Weights of a small GPT-style language model, trained from scratch on English Wikipedia.
Size: width 64, vocabulary 1344.
Each number is 128 + 32 x the weight over its row's rms, rounded and kept within 0 to 255. Layers, rows and columns count from 0. Numbers have three digits each. The size before them is the row's rms in percent of the matrix's.

# layer 2 MLP down (transposed), 192x64, rms 0.149, rows 111-182, columns 0-63
116:135143085169134117113126199147103126113125169117116130137203118190115127138055099106107125137098149099108137171159149143153126099088139175126094116159185100136124142125172138114144126017113076
090:100094121102174160156142099115057077190060118098128138128134101104153137150170058159154169150190083165148111159114101174132132106124173132110108143151133100147150125149153072100180099160139113
094:140064180106163112064133143073132140174116166159156120077091156151167148127077119089110199069155137057187112121132093141117102094153111146128134090120154138094140171110163134156143131127113158
109:134164191152096073119129151112160112067149127122135144160108192090084139116152179079140117153043171097100117145092096152172137136116159195118143123172105126127092122141160115152088102106177139
105:130133166115143091086134163134149127182111205108135117143086155061122162129089101095099077105176126154133115140145128152129132134174151122096165146089085127102127146099072181153137135053127207
104:055119160122122107089146151098058162115136177098173074142069150157186140160079125099109098159128181165118102078136113110170135183105149124173133122094081117115129142147179127150116155123118088
104:160141080121096114168204150113166176167123177134082082102109094127159098102149125077103133125094125107129163166083084099111154155102174139084128137112134171136153123176177096128053107170123136
083:118145161070121102080132100115098107107060091148133127138067116184107144131119134191142138081112173156123160188165164141055145096147084157159116154105136153122137099163194111158120153124078131
101:171103123153183105132153137177161083130176166150113114121171164167108126027137167082142147134081130068126111134081114120117120082161146150139109054181157113145088128166114120115127090132109131
078:076157181134186111091095116110139160129122143063137165169145157132172174139122145116150117114084172110129117143162093143097133085089162164115128182065149101141111143093072125170127138039125140
097:059118138177185168134150110128145099099058119205087087069156128142140183122148051122150156154083161118109122181106140105154183129119121089112184112121156109109115111118117115112123142153123140
080:125162120145137132103104130153096122133138102153105161129140073079159119130070208120137142082118138133111148113196051148090136130117123176199097116127109141125148148131115115158196145049099179
106:051115076123165087120096138146131087184099151132117095164151132160161098135148071123088080121222161166112150147107134121201090143103137086153169111064137140136118117117135132154134100145101133
100:149085089073102100147145101132108100126163155129137138185082221116082094174183090133123184118152080136126178151127110110110160139088126122133118086160157170148140101076141150096116101125188126
095:174134102157125143133112123127104117091086079168061151194136114140125134109085099096113095107102184193126103088157152096132176146151156171146112185156173070168123090148120090140136070143154115
102:147201133106100139104163143181163148115153118147088147095089126126144145183124150142135127163162101176149157109122102096192084151116114164095086170118062103100088159060104103074112157131151168
096:157135178153085126124111122125142172120110084135136134112143159139150152094096129128105129061081160093136147155092170066185213147155148130154087107145072163129158090136168128103140088062095093
104:134166090143115134112132208088119144175141147138152151120059158110185145121124139083093127136160134117155106139115134165091154127126109194157126119051141125147097121123077093134115144019155152
088:074129135148115143140189155179076078145131142091146106106168101137089118101161152175170125175085108071184091136145124102088114132082109136116163092065148038130119138158152148123114149133108128
103:108107184183115106153126068126178153144094110079103143129118186152113154144133151100111079120139065132114161171176074066132103070138117145146111124185109115106170085158123146129151141187152153
104:168183051119101104162126095130130127126102139128089101157145170177136092106155123114083089143136188155121140132082103086144115091143147122137072123150107178116156160120087168131049175186096135
097:106154120114147050051102122119145108125153216172123117149166141168149135090166093134089134111150147111155163113105161190111097172103138127079092142145114113072153137068143176139101123133153095
103:099119143107102170149094154135140124117152078156093185111152144134129114128080090099115135098122064188108181152145189128122100069125085120133129098121104099109184151189123135143101191198147090
105:119147087170150156027143134139113144121192187111095176161109158113096169119066148104105134125079162148155156142130085120136076095147102141118122130156149137168121119130089118139088061108162173
114:090164142089152103098207097076156104098113133120149184116153122101132154148090098111138163104140137098134153117149067138179148163150173103125173101150121164190165150120063117148133141061147085
106:157125104113176155144165097100152125100148150193084160078070065111141125122161060144088112149105115114140162143105102190103146128189122125116112111123129110164124111129080138143142139234128147
110:096160129080150129062189157113176113157120109061111106152130114120207128083121102094074138113119140117135069180110105131161185094127159152156148138112136147079176155119142136148155103068123102
090:127130098112131154152102135174095125108184126088117145124160088093073122176079147200143123126155154137104140121106138150160110091079134184082140143160125114109140109073162190139073140160133042
114:126092045095147126076161135198159110137104095145141126129134143123135109124113197110111137098094110196159157174106119116151186134119139127134121132150166097103102102049113124086108150107202165
094:126151133103154085126113159185170123140098067135148115055105108160059134098153141153156140139172113200206093130120134161114130131106117177126098092116150141133160115126155103139055071161141124
103:144116134105114166155132110094150080078162117133082093044155120157075079141106147173159095122164219148131158119131129117200188123142136113114155090169150083166123126134146159135118107128091140
100:160056118087106150097103183154147139124090113146131058173129132136107134095144129169126140124150099105141091186100152156079098129121134170097141098087177095147136141111195139115170143202068139
104:126165140087158140141163119141125123090109089183121127158081069076162095170122086176178060108177128142123178129153150144074159157076134077149103144142122104146077068150140154133162114139146142
096:113136188168166108135135121096134052063150124068164166134076129074107108134102143157149149131152137149112114191116082153103095080090099176155146161121100135164115113176127183141158139096094105
105:114041217158119120096120173129122133120122183111078164147100094103135104161167136170188152121146145129115133127183077129129108103091174110139138091129139141077125147170076103133142096144069125
093:152144113194163090137183112111108152120140170117087156082136144107056073159071164161118163166109139135144101136117127108191112117112065088154145143159131146082108198109109121148140084140085110
098:118126131083143204137138133078109147096147122072074152120105116101131152127161105116138121157127157074121123208222131117121101149172138164076118146074099159157130113118085153082132182126151134
133:137093102130097109138173095139151139124123105138135189164107143120127080136063161108188133140121162138087123062135067130051158177126163112132114136121133148151165136109114184114074109212159144
114:153098144167141166066113128122154138146116049098107126136116071136101095146084145149152118136036146179149120110134142135088133132214138145117141133123115115193103190116131115198095128122096133
101:112102075118147178141159165115108170141147080106086099181111117146089144093156205116080080177091173121140094106140107079163093171121132126114162141159194138134105128120093075151109161163142120
100:152141071114102164109103087180160087144110119118125176146174092089074140071103147107127163142105132093095078080094195170149172121134113172101124111144081168118136151158182134170098119135142168
110:098132123117131129124144135069160173124092128153078159204138180114130157069139128101160095091166150135117139121159107130122171129200079100127140132100120083116099158123119139144124115045089210
113:165122114153177128098143174112062152115132075142142157108141122148104089130180058151116104167136110091124114073111112164150121092145186081144206104147131117121106189196146130081141121105134101
088:088087082196142119129121131180091100075126086184157132132109080128111150117110123161189144146071121144154105114108153132162077145115169198118164105158144112174126141135174079127078158172111135
098:166094145157149175133144117141085137123100141180001196167082139134110100145113098128089137145153145162120167181128152113129140071098147110120113146152142130130113093111178123104181104112092150
095:083122184111072088171099080116202164120164124168087159170149169134147054121103139073113137129141128149173106100082103131153133119119099129148155173120087097164121117091126163097130140095178161
105:126197106138126194059087148147077140082098133122122155125131152139145171127135151063121135103144145125158123170115084135111129148147140149160131068113090132109110197073122082142170172100182084
108:113079159097112132134130148107077211152141144171140120145100069121124154126130188122096129107126116095149148135132144115173157108142169166084187057159106060111131112101135098205158173127140128
108:136138129108102171160079113168148053143148110134149085173141097129114116126120149155149102181034152143107097137050175118135156110079158135163146162104093104146141178156178115140108139140105080
098:124149158121055156131159098068172224112146082122096145141162114083134148101132088138124141150122093091101072147084189139129187075144148156111110145135086108161112172110072131124126136141117124
097:141130182156138075181131118158132097135136101131186149092124148116147114095114096142111141153200083097154088139120133111101111122102094153083151043135174149160157109166103168067127164172069132
099:103100102123129149096112132124138163137143140110141103159060195122149119141084136105090147085154160159129085118152164095166188145134131172178080129072106138127122096114193057157119110067177104
090:086142081156066094125125153089088169135098167123092139110100184131104127096112070109098083180165154122152138121170100118120199109092125166145120157173167101103134129113154144149138103062139193
089:161147116172101111062132148124145146205111127086081158098112130151125111133159099124113085110175156167065136138159128115146196094152127058091124163116069128091065111111125141138108154163175140
105:153102138117098104124163115116138098145119142114161119061155117081135104133129121121187116124158187146149121165118092129057127142163076175132130166109166173115239062134133126117099122127106073
081:099103111102149109160079069156097100133125138190128123100159087169128110140099172132063112108124094130089081138168151167137194091146148150103176106177071093157156166175108175161128115146139111
111:086154101161097144161145138177113133078142112147182083136146157126135210089140116119126118120085205115150127103124140147130171127136102145112163133131123085103121111152127139106143160000149091
102:090123127119164150150083154101126181112147126080120119147138139189148136053162103174058075163095115141191104119167129133139111099149125130129190067126136137132141059112089153149162123173125094
110:179122135122102137106184102107083155161104131139143163187064141168104116150154118079191175130117156154136133132076079108147087128110169059124077123136125143099139115187077137150191145114135142
097:158133107081165087151134093171115166081148128127144083137160167196111106118090172121135137074118140092121170117126152081113127105091078117149113106174130106184062134144169180159172153110155078
093:136067170152107169099132169118103113206152117137185150106067162104196143162141164155137096119134109105128138113184148103099155145106180162078152132110110104105128112112124130133106107034101150
100:160157098097078160147086140151139146179129079062154163127084059134161084116200122126140106082186119138131184142073123155098142111120106122171086152150134120122156117128071123156117129112175156
087:140072167149126122143129132190092116120089146132163138165161173125156129110103139136122100156131099148051156159146121113129067134126161113199080162143100133129205172092075114106087129095088175
106:156131138064152139134083129149147133128046153092097125105126169160144204106145139170134121094120123080099154086167118146137114101126184178126114195118074114079138131082131151165071140124156164
115:104117096160139167116090146110082108088125104151140191105105212152172093161170119131147118137032148090145126085136128112127169132112131126129165138146108079145140163147111131153130174033131140
093:182137123178151077111154179134160089140102105128134130130151135137106146115063165116131157079092144054119131122121174158154073075062164121105121198129146130130142154158126097129182072113093112
098:146103115110150156147146102155106118108125090129105148148146155175152045146170150090199169175093062133098170119143103083118125132161112090129063134116139121137094167150108204135116108094167086
080:139113081147140146144093161103065139098112139141104181126057117112138127120139134143168085084137154172142163049145088167143168123114142094149172111097096140178175156099147063172119175088119132
110:171148085136153183110070204085131152085119162135111125108157108148158161117101147145080164162144103095134187107095159132065088095077097153112122166101131137194140115110142087101119140179147124
093:177148109128162108165127184116085163159119102088070086093128126109085139078143119134142130174144150140063213137144098145098110163077170130164126089162106121081101161108118135103121139148111195
108:163115106118082117167177050077134142113122107140125115186175122094148086184150150137176137103145109148109114148139188093118073062107104127092154151123110128116089147198109162128134105169095164
096:139136163095135095122116157115144101105094191156155168164084149117161144166100084100073087187104181135123065116108112102090149137093090175110153146175101108149119135122188157127164073097096160
# layer 2 MLP gate, 192x64, rms 0.316, rows 112-182, columns 0-63
093:164130107138062095151094104079100071064150137170177096122128131131070119127137164116136095092111133114098133063163121071106124146105066121094117116149105097133105139107086101171123140166207140
092:134148107172132132150159125109143123105164141104108123150173116199116155124087117074117175069148178144085119178114141183165117136150158167093093163104119100121145141172140135194118145148213072
127:189114117121163180108120120126189085096158116079132147140107092131128092197118125082121086106084103122118116073134119108075145117115075126105152132154083141083185146136087157173069092152161159
134:163163094141155099190171160152122161185102180142142148148143104092135211117118124146101139120138178129198165140163092116145112088096131131079081125155103104189108146132124126132193181136137151
110:209132110125141198181127120125164104169122092126108172166104155177124119053111157131123134143118097105101130147196126127118123105120129190096130155185123140168116187141100166174135149161075138
094:121084118170160140132096160143069122182111116088090091130133151190137179123098163145137088192179115096126164141143128129141125107173150075146129127115065104135086133078093056137191119126115135
083:135129105102143103108080100093077094106124156093146125107199099115129174102072071095116132090135118133154078076120113105104151075135133090136063120157074135075075123117068154131125093087139114
106:145131145098122097107066138142098101177128093114117160096170119139154147112110114111123099152158130113210158060091146124131176157152131171112125165126139113237139143140140108158140200098180118
079:141131148053040131089118110112147127089134140064099141128124092113082148120143138104115079114075146066125131092123132118075121092076139110084152128126116072119049123087136155087133133099094113
086:104172155090096132069131128130146124141180179159098163136153140096175136077173099069117138147135135113131092203146160075202139068151134111134113127147113186073119124080133161122124104156120119
085:120117126155124137090135108146128145153163118058104099141099087137101089086077072085159146050097121113047117094158076169093103124105111159147096094143096102107129147061097123161137101106101120
117:129077126056088104085097111094105134154164098117078164133107109073151176110083237114119131169106101098145145128127170130132103145152148139156127172062108123130122114101182124108100101090124120
110:151132160099101132075151104102143129123144118110159164164109080093133137122154210083139180184112117140099189138129131094176059163151158162171215125137118155087146145160143129132134127159160103
101:075130168150123159073133162130130147157124153119096129110112122102154134096151112139121199169151098091128110161114125138153176133149128117119096080148058127108219147147214108091050115121126113
098:095110108198104204176124127186120153181146103116098081144179082067158155144149161072113115089111090147142086128184145143138147121154116148145141127152079122128080123165102170154117093107139108
092:081080116092085123063115166118124181125095132091092160103104163080159143054171135106116147138118124107107141067122126114123173141164114091151128103062133111116128076120162118137137118195195150
100:142141069161133101118102147060075111115152120124150075133078111143072115150093165116088066143148151195141086095166200142160146140087146114103117115159097153157149105115087094081145104099146118
097:132118080106084143146118113136144132094148132143149150143096112075096164110112146100135143141181117123124127166130036071078056100116151148099151064166103111140082075156071119077118139082149140
087:093106114102120135079099093171089192121092125158118155080126113135065156153151153109131168108119140129080197171165130128143179061098109127100088130145117058124143109136188143146108104148140184
088:144137102164117160139109128096111086135131162160142140106123130141158152077158130143178155163125123069128126168145157098194150091149122200118173142165136168138081149194121138095092096116223163
093:139141154138127108079125148068072091132093077117097086205116146130146084127148101144127147148109126137135133098091127168144135176103107070112145201167072162097118167087153109081120086103145177
112:121159165165145148132110187212101115182159089135065146164156146124140140178132117109155123158185133153100132121109158151165089134129183082131110099104115170123143104130139209180140102085144098
102:129155111107136082117104152143093164119158127111124149118114104097156116092111156045134103181114127085135159077116134120133089096149126100103142134079043051150122160089106128107152038148087126
117:089085119116100150137141129149115061134137136103093124131103128135120161117159137094123127136177087134149192114081113137085123115159156167135135122155079085114081095166183123130187130017176161
099:099134100123128136150069165129117122170064105122123159164075131110155114126158204094093115101145139038109087127088135111171098114163116160093084094158145175115147106079113098092154093164157121
116:102135157151111131168132083142116129152094128147111130118080109101136134116087153124160140120170136147201181164135198149175112126109171097086113135134132091213200074126159118144131079070161128
092:097133104139104163130098121148091151138143118146108161169110098191145169134132172090129105179149139189104181130132142163143120117128121139133145114115159188182223116131092203127131114170160193
107:127105157114146191118137151130166115128118104201175157141152211123125146108086094076151109139149151202102108164156090102146075137087112118098102099118145157086093130134129092092126149095191168
095:154062092114146122158128134075131068172056105100104124180162142109159129107127122136113114111157123077080114097123088115112149125094078196098115096151128163169103098149101088165165188099127155
107:153212080161110147176176151125114128181166145126154169166119139091091124117113073153117081087125141123170136150073045115064130144119112155096171116098085146144110146110105125136182120112125124
098:154172125110106148169100108146096148107110097088057098074142081152145094119071114114085108137081124140158148091061077108069143091119067122139138114093063115119151113106083093164119145110132118
108:121159140161138146168116106135135115162147148139164133143127163169200173123082077139151092129105165158100131143149144130172103117183119149193122176124155132159098089165164208141115180054141158
107:069103117120122166128138095131153096114084118129116122111061173162110063158163121133167081207117108123137085064112147124110165153122172161123125116130083045123133122166103097156106111088085118
096:150136096081123155127144093127103124146118168113123175131154129073122094087102066091099086150154103145123154070145120155153070102052138076077167109125166121142136142133136069170147156173188119
090:126101122147125146120132159147051156181117171116098159122088122097128148132174131124100074127131105180162135094161103155187128151146155061146121094194077090108128112126155213081135120130089110
092:147121122124150090135125121135151101162060198112185139105197118124084176137059119091149168114102070164117090145118103150125166100132114187121183165146083106127088170121117131136094113099169145
112:128117173132182095125183180102132135177090158112065095136099128077122145093149054103089150153151119117065140129166089102178112153097092112139125094140110119177101177122112089112161118091122176
125:077121152164155166134142205124155111128155097098144121154158152132139136162125165118161111138117134131122127126145069133161186152180089154184183140195124152094128128154197143196171141168163102
090:103106171066141095127140094115075113156082163150098177160127091047153097087116143090187124164142122071147143102132090113127096160196148124172168124096123122082102115129129081139145103090112138
110:082124146124157127110113133078162067095166147154057166116154137124154083140142186120156144167068118105140141100148083093061160109085106127086185070178110109135153155134161134120110115133166101
090:113119135110087113102066136073162122178102103099111144079138130128161128078152103050111102094116093077114142133121158125110159102125090145151127151090177121099160099065163183126103131044106153
113:066108157136078141164105104114139141123127144171067040132136110124142151119118215103095145079089116125069154116141119097145190159140115167155134142107122118055128081159167131127099105110108124
098:157127078124123153142106078120163115097151101071090138091160185083082143103107087060104088091113124132113155074118051172140098099125109086105088126145091134116141103096105140116178147183114141
093:097150136170077131143131165108126188085146131110147076164158096147158212161126130057138136091082129190162169112082124111169160056125102091121154164101154146153118139153149142120151152142146105
111:181174090206143183150213185122114109143123119091158144177097111122124192155110157138154150132127121131125137157105140129139133140143163109175145114173140195126198062104142140147153121135132120
098:074129094202155160133112154102138121142118163136119158134166143171078164201128083146167127161111105080111096120093159130150182107171158124117143086203084100120140093157154105087152151096131096
105:157115129125156088148069146188183148110155188099092166146121173159119110140096095096157158116112124096105107096150134068091106106117168149100118130110175188134083142106081137105093116053094096
121:090187071138092176137104121139157184160096168148181144145142148115181151120166148132195131129160081118176100101162124151182088075088167110112095113111143120175144150122138107075140113117115082
104:150100109114182174133136116196127089190124157137106157144120125100140142130149063151156158167099123139152152162158132124167173083148108116147174150174069114187127079098162109157208109102133130
091:117146115158147138113063085107144133141129133111113137114141063102094147171195111083126106124081148182132150153151180177115188122138128102106112165030112092115118109125180132153123075146175147
103:106096094155107112134093087069104159103123122138132017143117213150073147150161145153125115097174119131120092106163129075188137097149113132146075118101180130106147125159087111158142139128120113
101:122130120087125091107067104123089155122151156106151060115091090167129064073104118112095155113120108081116109098153078108071141143093075156153195139096130080092123108140100096092105116086171141
096:106105125158106169125139073163094102111193129137118102108134121084119155117067164130133153128086094117150124182150174132180173160137131186171215129128109089152143134180135174142092084096113156
091:167158122090174181088102159085197199171156146114128119155134112113107111083186087086130097179164127162141152163158104109100135134097156197116077120168138115124163124105129109171157116147109125
074:140162133130144128142132120121071118131211159080156132124213121086147113129160108091110113094128156087140109112138085119089034115118131160117096141134119157120137131143109103189057182121136182
102:137093143122167150186170093062146086163102133131124167177144157061127154100110095114192151138150131100142126136121095119099116166145155158099128141136052085139148166131194111128090084131079171
100:099145114083125119125094136120110189135156117105184170154102123155095120126188111080070091126128102167132127101150126090182105092166072158182129100183089135125133115143117197151183148179157109
094:112119111144146155115066131148151119126139128121088124099139092065134115093140153117109119190179067127080130160158139145188120101119078087106174121119071105146135081098141124150196060071149101
110:188207129152149143231142126140121141084079148127140154125087113119123165127131137084113175100149153117131094077132159101120112141131119146116078139091134207207158100103100155133114142148129106
095:120137125153086129124127161119123116150159066075125150184129120117142168130120104083092074104067123073125131093177151109170108174113137192107108180129129092097095103123120100139142191205130170
090:061139130117175124172171112078123160084115131185130108054170161137079153133115082113079164111085163090097110092133099104157073162131099113129099118184120105110140151179164100118142163140112112
085:089102130067114150070098091141125105148085164142092100148154144104118121096085132088141141140165172132122099171165105141142087101086197124162115173158088065129120133096112131091186090143068091
113:133214178118153117109135181138137075147114145101136170137124118118167190161117112118129142127188140146197080131076124175127183134141151147130108185122067113178102160115173094107162121107141124
111:150117049152132178126133090113129103128137069099117138084121126117161089110078142137144098142151124124082134057086116092084188105107081086141116104076102135107159132106076139164107051108096121
085:098161169155145170130119066174194143144091155157156119079085076180149141147125151134145047143123166174145123158172095086122111160177137151125169095110135081149138160101077124125110130114160117
097:138118127116092178149107175107149092150154116090126170198136162156106155150082183132159136114140153117088193140081145175163109132142115130126157060145077120184146099086105150156182107172163116
074:184076139158118156135120114093096142152164118105130101107152081090178177074088103110152052087080115091135126117084078107112119102155123068117112103107144100115116127110080132185136111129192165
115:178131200181142111150124152121131133160157147153107143178075129106125163142167115150098138168065067134124163134112103129118192217124145126169142108164154165140072103118093171174120151126113123
092:174129116135144115131078108143083117150157131101159172145203103127140154157121154118060145131115135137135164172174109128154170073167141091187154122125155137180116101119155187124119216075110125
108:139131112160062183174122106095165145117129090087115135151102129117186148202171141089139143183153105150157146166169195127132133093132142093118190083146122142181117107096142136156146116133183173
092:184144127113133155156176116128186157140144111086138122145057161126095131103104088130081101090112127060129084152149092149126160131109122096050092167069184143161106124134179123113135186106124129
# layer 2 MLP up, 192x64, rms 0.293, rows 112-182, columns 0-63
080:067110170157090095098066207167118118058131168144143092165157150161131132167165166087164124148118134144093135105148108117137136166118104120180127138178140171147120087151120103115159170181172132
104:132096114067095092104156116114136131092102148106054073141111159102132182083135155179120116113135087068214072102131093078112192092137111147117138139158124119137118153134174104090148132131134101
110:161131115160125086106112055138089073136147154128173142166137100182125161163116163151114162129076172065163128159109123081108100115146123118107171130113155166133100215082172153139159115093146095
121:140153093102097115154163094124119150160084114111168081140070103149107096134098178156086141078136179122060103092105184186112097123101074116158063157137124106132184117169140121160093139143101127
102:096132141125140084151069123090091176073142031149137148104143141120149124124112137145127107085090104065157164038125153117094129111180102147105146160152120100164134137082150081122113137151078131
097:164074098134108115109113110203120160091150129086121091174157196129115076138166176123103122165100091118077117143137106112129091120143126111167141177139130125064101165070073082118179116155136138
067:155145099152157108127098115080112030121115102089187144122195106114104171143109109090147133073191118122160101133095122145142127124166154123137067143166115189150143114136173150100124097085167166
099:141156069118100135100162174083134098120159111168165108115115087100114127134116112066161114084113082084065108119046097106113172140150113113079112106140116148145131092075109101100151179132192146
066:133112093144152106170129124145078088141103122145146090128116164123174063114107093131096197142197068182107117114074140119195109087134099144155130138155152171085150127135121114168094127088192129
090:106148167126103112043148148112063168155184121161092150121124171083115133081132140131122145122168159142147130164083117119172165091124138102144137203126124118117162138130142115137163136237127093
077:131122141107193081198139106119149152141094129168130155108200149138128139146168137127082120229100139163158149165102119155144122178105125147100180160128174174135091172147146149128078165121118147
098:146167142141154118125120094121060089125125150160135099096199123128118102104120163113087095177077119138123140121159108094128168208200140110208135118095158178104091090121081112124106142103111104
101:146154106159102158111156129149108086151114172126191178109160141067184168120143122132183134147147194159189129147119148182104145145144093139124125136114048098118150169132183150145119071108131088
093:136103155179154126176163173139056145099140162148129191154160162115117143149123126137147077168126153166140139110101149122088135166088192177129061140133165152137162084159092134138151180189139109
103:078124142063177080100064094147110120171154172076068140189177097126119151074178120088114162131093109110142137117120142149116121125100142136183125181146137119166121089068105132132116132156155153
091:103115119134170094110157153189093108096081120111116170191135150082124157189137081147149162108100158087164085139107063136087117156134115090161135161099122117097082120079160119147103107066081118
100:128092160119070128119136110190126103179086151100148142135116078092124146070167128150142129159087103058137177136112102103096080145134110055143117084143168118143055124184123148153105099088116142
086:173096128107114096132051135144178143141176077200105099166112161134121189121132140130120123127177172178104130169136138138102104123163095125074119152101084155143110163121156176180139103090107071
111:189078146056130086197122170108162103111135084116100123199123133114127133143144164143130147162108094099134166135175142169174157198170109177138120136150137155138118125080151119168091172121132165
091:126135096084112125162135133115170133131187084098149165087082165160098162171111103142120091121083135121155085098140142128057097102087124160148116140129158119115158153112170100230095181148086110
087:162064165063101125127146163077122139130112099137126135135088131099126161132120156096096207092036105140127160162116147120177116129100168100160165172110163116187162140112130134109107121179142084
108:136180156124152174194166137146130134153167134127087151170108091074155145095117144143146177153142121146136160145106083173086087129107178152128158099152058182207113083141113147152171128156140123
095:190052104164078200129126115113140105099117109120084098143117189124122119155115087122138146083116156095091140127127188068099162100099083116165163098123165096126105097134098136175112136157144071
120:160200183143128131139127100063088137080098113172119104079168139113129131099057100163089122086127151127117098094151117146117146170119075084140124092074181143141133140124124170114120163119065086
126:133143152161153169150127183156140145168139128102123141130113126194215141152081203122130138137151169171125123150153187152117111166147140181119149147154128188179184092146119113127156161181147156
115:164097133131095105076120161120136150092121120150150127117155107046135086154161141115127090138125092090122098103123120030149158104190134127178149121103152115075092139118172120153097118109064060
087:163129165120165117081104110171166108134157162147151149072158104137033045171083108124120070156131093115148130135091106105127170163171162133200141123125098117146146144117082103135112106126151144
102:110104138148133126155164200146132150138051142123122105190151131086145094094113155152148159124087145160149121155114141085083075106107110077083122178146119193098126094115101137098166074083153080
102:136086095126114165139117191153129116146177153080125117178208108131183127125167124148132126149099176167125143160090140111130181110158137189106152161107165157140116103158080160150162189125185161
101:110125129108090150076124193141128129178144092140101086178142200096138093146151155151059138094132105146125198168144121114192134129134071114139118099134103134126161115098158196081165108101107150
091:175178152113147164213093190173173185106125117081095119153178115171164119167127139133146137164120117177194140135127116129123171116119121139152149132113114156111172126121097108181153141201142147
089:123183086125154121123119134122180103073088177074102052142179125136093207102147077106125100120098187131142172130131119146127150106129082095141086120103096094133151121140127185082155124085140134
099:147100199152083151147149152140118152089116173183079118110130124168127114125157121146060117141077116102140135102151179159128115228149142090124132093106125141135143120135092082066111120131194170
110:082236151132069132154167127111215125157130114130097097118113161134160115146177134125162094161125109125091123152126163141147155101161113145097118091110077106141193105100168131089124093146137079
090:091172112106143132133094148089142149125182125097097141121152097173065159125097131148081100066186130128137162187130085155104173113110146116075066116103111213159121143077139128168107132145114127
095:158107153120094133145171107090086168103078108137123144110160144108160068139104184092146131089140097095172089134147077108074171112119058121157152122113163205138123104124065121112104171138094098
121:076149102128128160126147109119142140041082081104116129138165159080121067168071146149123123085086098129102134122096068103087131112172102141109118096154118092072145108122105172181129102109087080
104:120129200164114128124146165161106175147163083117141096104118124130131127027094188163121055145120143105127177103160174109151148181134087167150178144157117141141125117158142167167096129143105159
101:156102076101088097114045160169166153150137139097125131133105169173080127115148090176053103108091132116143114124099144031089129062085077143102126124131149147130129141111136128123138157110122155
108:073123144140070113120159148094082126134105101155198102128109086142105177134144128128162130134185129101146107163119123146152087162139124143164103123110158171108084151104081153077110191040087167
092:114144065087146097173181099107107128045127153089127050154099129122078137153126151138123111148117106093095139146133068133122103114109191129126102108149099117181056151133090073113135143161103151
139:152156115140084099125134138128118122100070118098173172108115132111083135115108092134154107099150031086142085076079109153115115076140139074123086132114125105129072142098152148106105117042081109
101:114084076119162145091134136099154123147147102108150111121110172033120119081143146097086126130133122099071113127138128144117137143083120046076076111148137123043114133183138150083112104174139148
089:129133125063147139125119135135106133137145234152092104170126114100150133102171104086174131172128082075136083134120144129110130052126128132064152175157129164122093124105152148083178177117090114
107:073113097134176110085155139192124085100132150152190072131124124125202090090155133117113126132131136117121147121117160069140171117122159129080167122153131144178082171186115110086109131148202129
107:176117143151102170079127123094148134156115122112150072109101146107113095055093125149106126097141112128074134086168090112147145146106122054148154107112107121068082127097116165084171051148091083
112:174180122157165105178142048115071135135105118111076120126140138103104131141125089128106147108136145103115128096143098143097090171089068083117028181107135166163122177146146114132122138147099090
115:136108088112167105051124085163132085140109162140041073152161174138118155128128165180101205163142158076133124117155117131103149107142165176171118094164147103127099129089150131140148138083134116
095:075100166150084140121148128110098146088138123058145134155157096130119151113141144131060106086135087139188095091060120167128151161101177113057129138110105188136157131162188167113132142116120087
086:109149188129179146112082100121183128124137132101106163129131045106079184176200113123088145131087130153151184128138174148110150143127159138150180138072136165141105111135177157151120108136149178
092:153148138085127117112116126084139113116126093122110215159178036125131172078130154083126134156101173113088156170091108177121150136134142123121148149131066121145156151078176164085132107188116119
090:091135150138147178146164173175208098173076179151081168115141168115143175127111122139146145141058102127164098134112194114171128146134145158094072139107115107159168135123158136158096154137113084
087:092124132127076106132099128155076157154139109144103111103164084144111132134218166165136185113165150108150110102141212056149092087153112127118126096114159127129120158102154057137175157106132095
123:148168135161146136129163153182221148068140097120139154175147158132123164157121154137130132111115090176129189120175150191153143147180159125132111097124104118168199141162182152145100143166138144
079:175138163101075093100099153129100161106120159073176120120150166105122115118127087126141147096129195086121125099101104113105070142081105110154120116096106161083097121129090112098030144080087165
108:116129131167157133121173158140085143173103118116122122012130119114127124129109159109124147107117022087117105140126134170156166110185140141133123111064150147172114123096103090114086155069117134
099:162088131067104172157139124101189091159172138098119119137093173130096083135120148205085145157110195148111139127114162096155165143116173172143179089132116117116094135098097114159150108177186130
108:167159102115073099139100143139097087163050113106117129083074158109120131146097126137145138148091171138077135099130139157055085165084127063128115174145150107100134092100139051119089148124134099
099:105129145134086102096133082151076091131101135107086107121127187060154121132101094126189092140163143096111125134077105133146159158185074154149193094161139177074116139112119096096139165087115087
105:134132104117143128138129132191087190072100187140099153091170108104156178098121128127087178127137165149206099185085125142128150134153136085161130176141182125121184131126176149134134176159111109
092:140134161169097017126090100152034086108101110125119160153116120118118122165113101128158091152151162088114075107132094073150107091092135122136160118125151130146112070082145129128131107082086135
078:154174131138161113188164087169156120079141127116163121129074136126193158203116143170104155118076141159120192128089088160120159091179113133105132155102091127132127183088125117167071109148122126
108:122123097141098135227145152140136161086173108116171144184164115150095130135120112128081143097126124085105190135112109142131146072067136139085098124099106161081119182113107215143129109159124109
108:047135145113062101098124150153133145111121184084121121110107105124099144098164114099135091105083067067097116162148135081131129117089122188056088119140120113151071130118137125069106152080137120
078:193125084116131082171118138131065111107127116116098204111152128164119154111108123089233175105150134086124144166160167087092094135132152108144170083136131132168107101083135111146152166111121104
099:175101113129131082144143116143127131132130137117086077133117120152095106107125111102158133130105037093128176102206120047121095151182118142118118093083125152110167107132153121157147211072165123
072:107123128095075124129112105086189120104103138096134148071148154158094058152205122143093161097151090151087108164162159126105114137124157132137070132135102113131086122158145140063149134035134120
109:134134093100121077087144109081049083119107176120156119141128081082132143126118169132169104150174168146116121079104146136122083128124169122112148109202113173132140112099091137060108170073082126
094:120117114113090170112138097102144152127185094171093176145161143123107113128209188156148116154140152098121083176044115112108121075178125132153145131100080173116126139072131096147150129172086146
114:161150111148145124137105119192124084104166176130113133172149109151146158131128166135108108102095097168076165189161157171191201123157130117175119117180111167157156122163156164140102104134150198
097:130120136090146138172096137122101119187101119079067153111123107104126143160134140092099095109083110091143147173182103083087146091135131090075086070136133112183154081058078115112138115073113122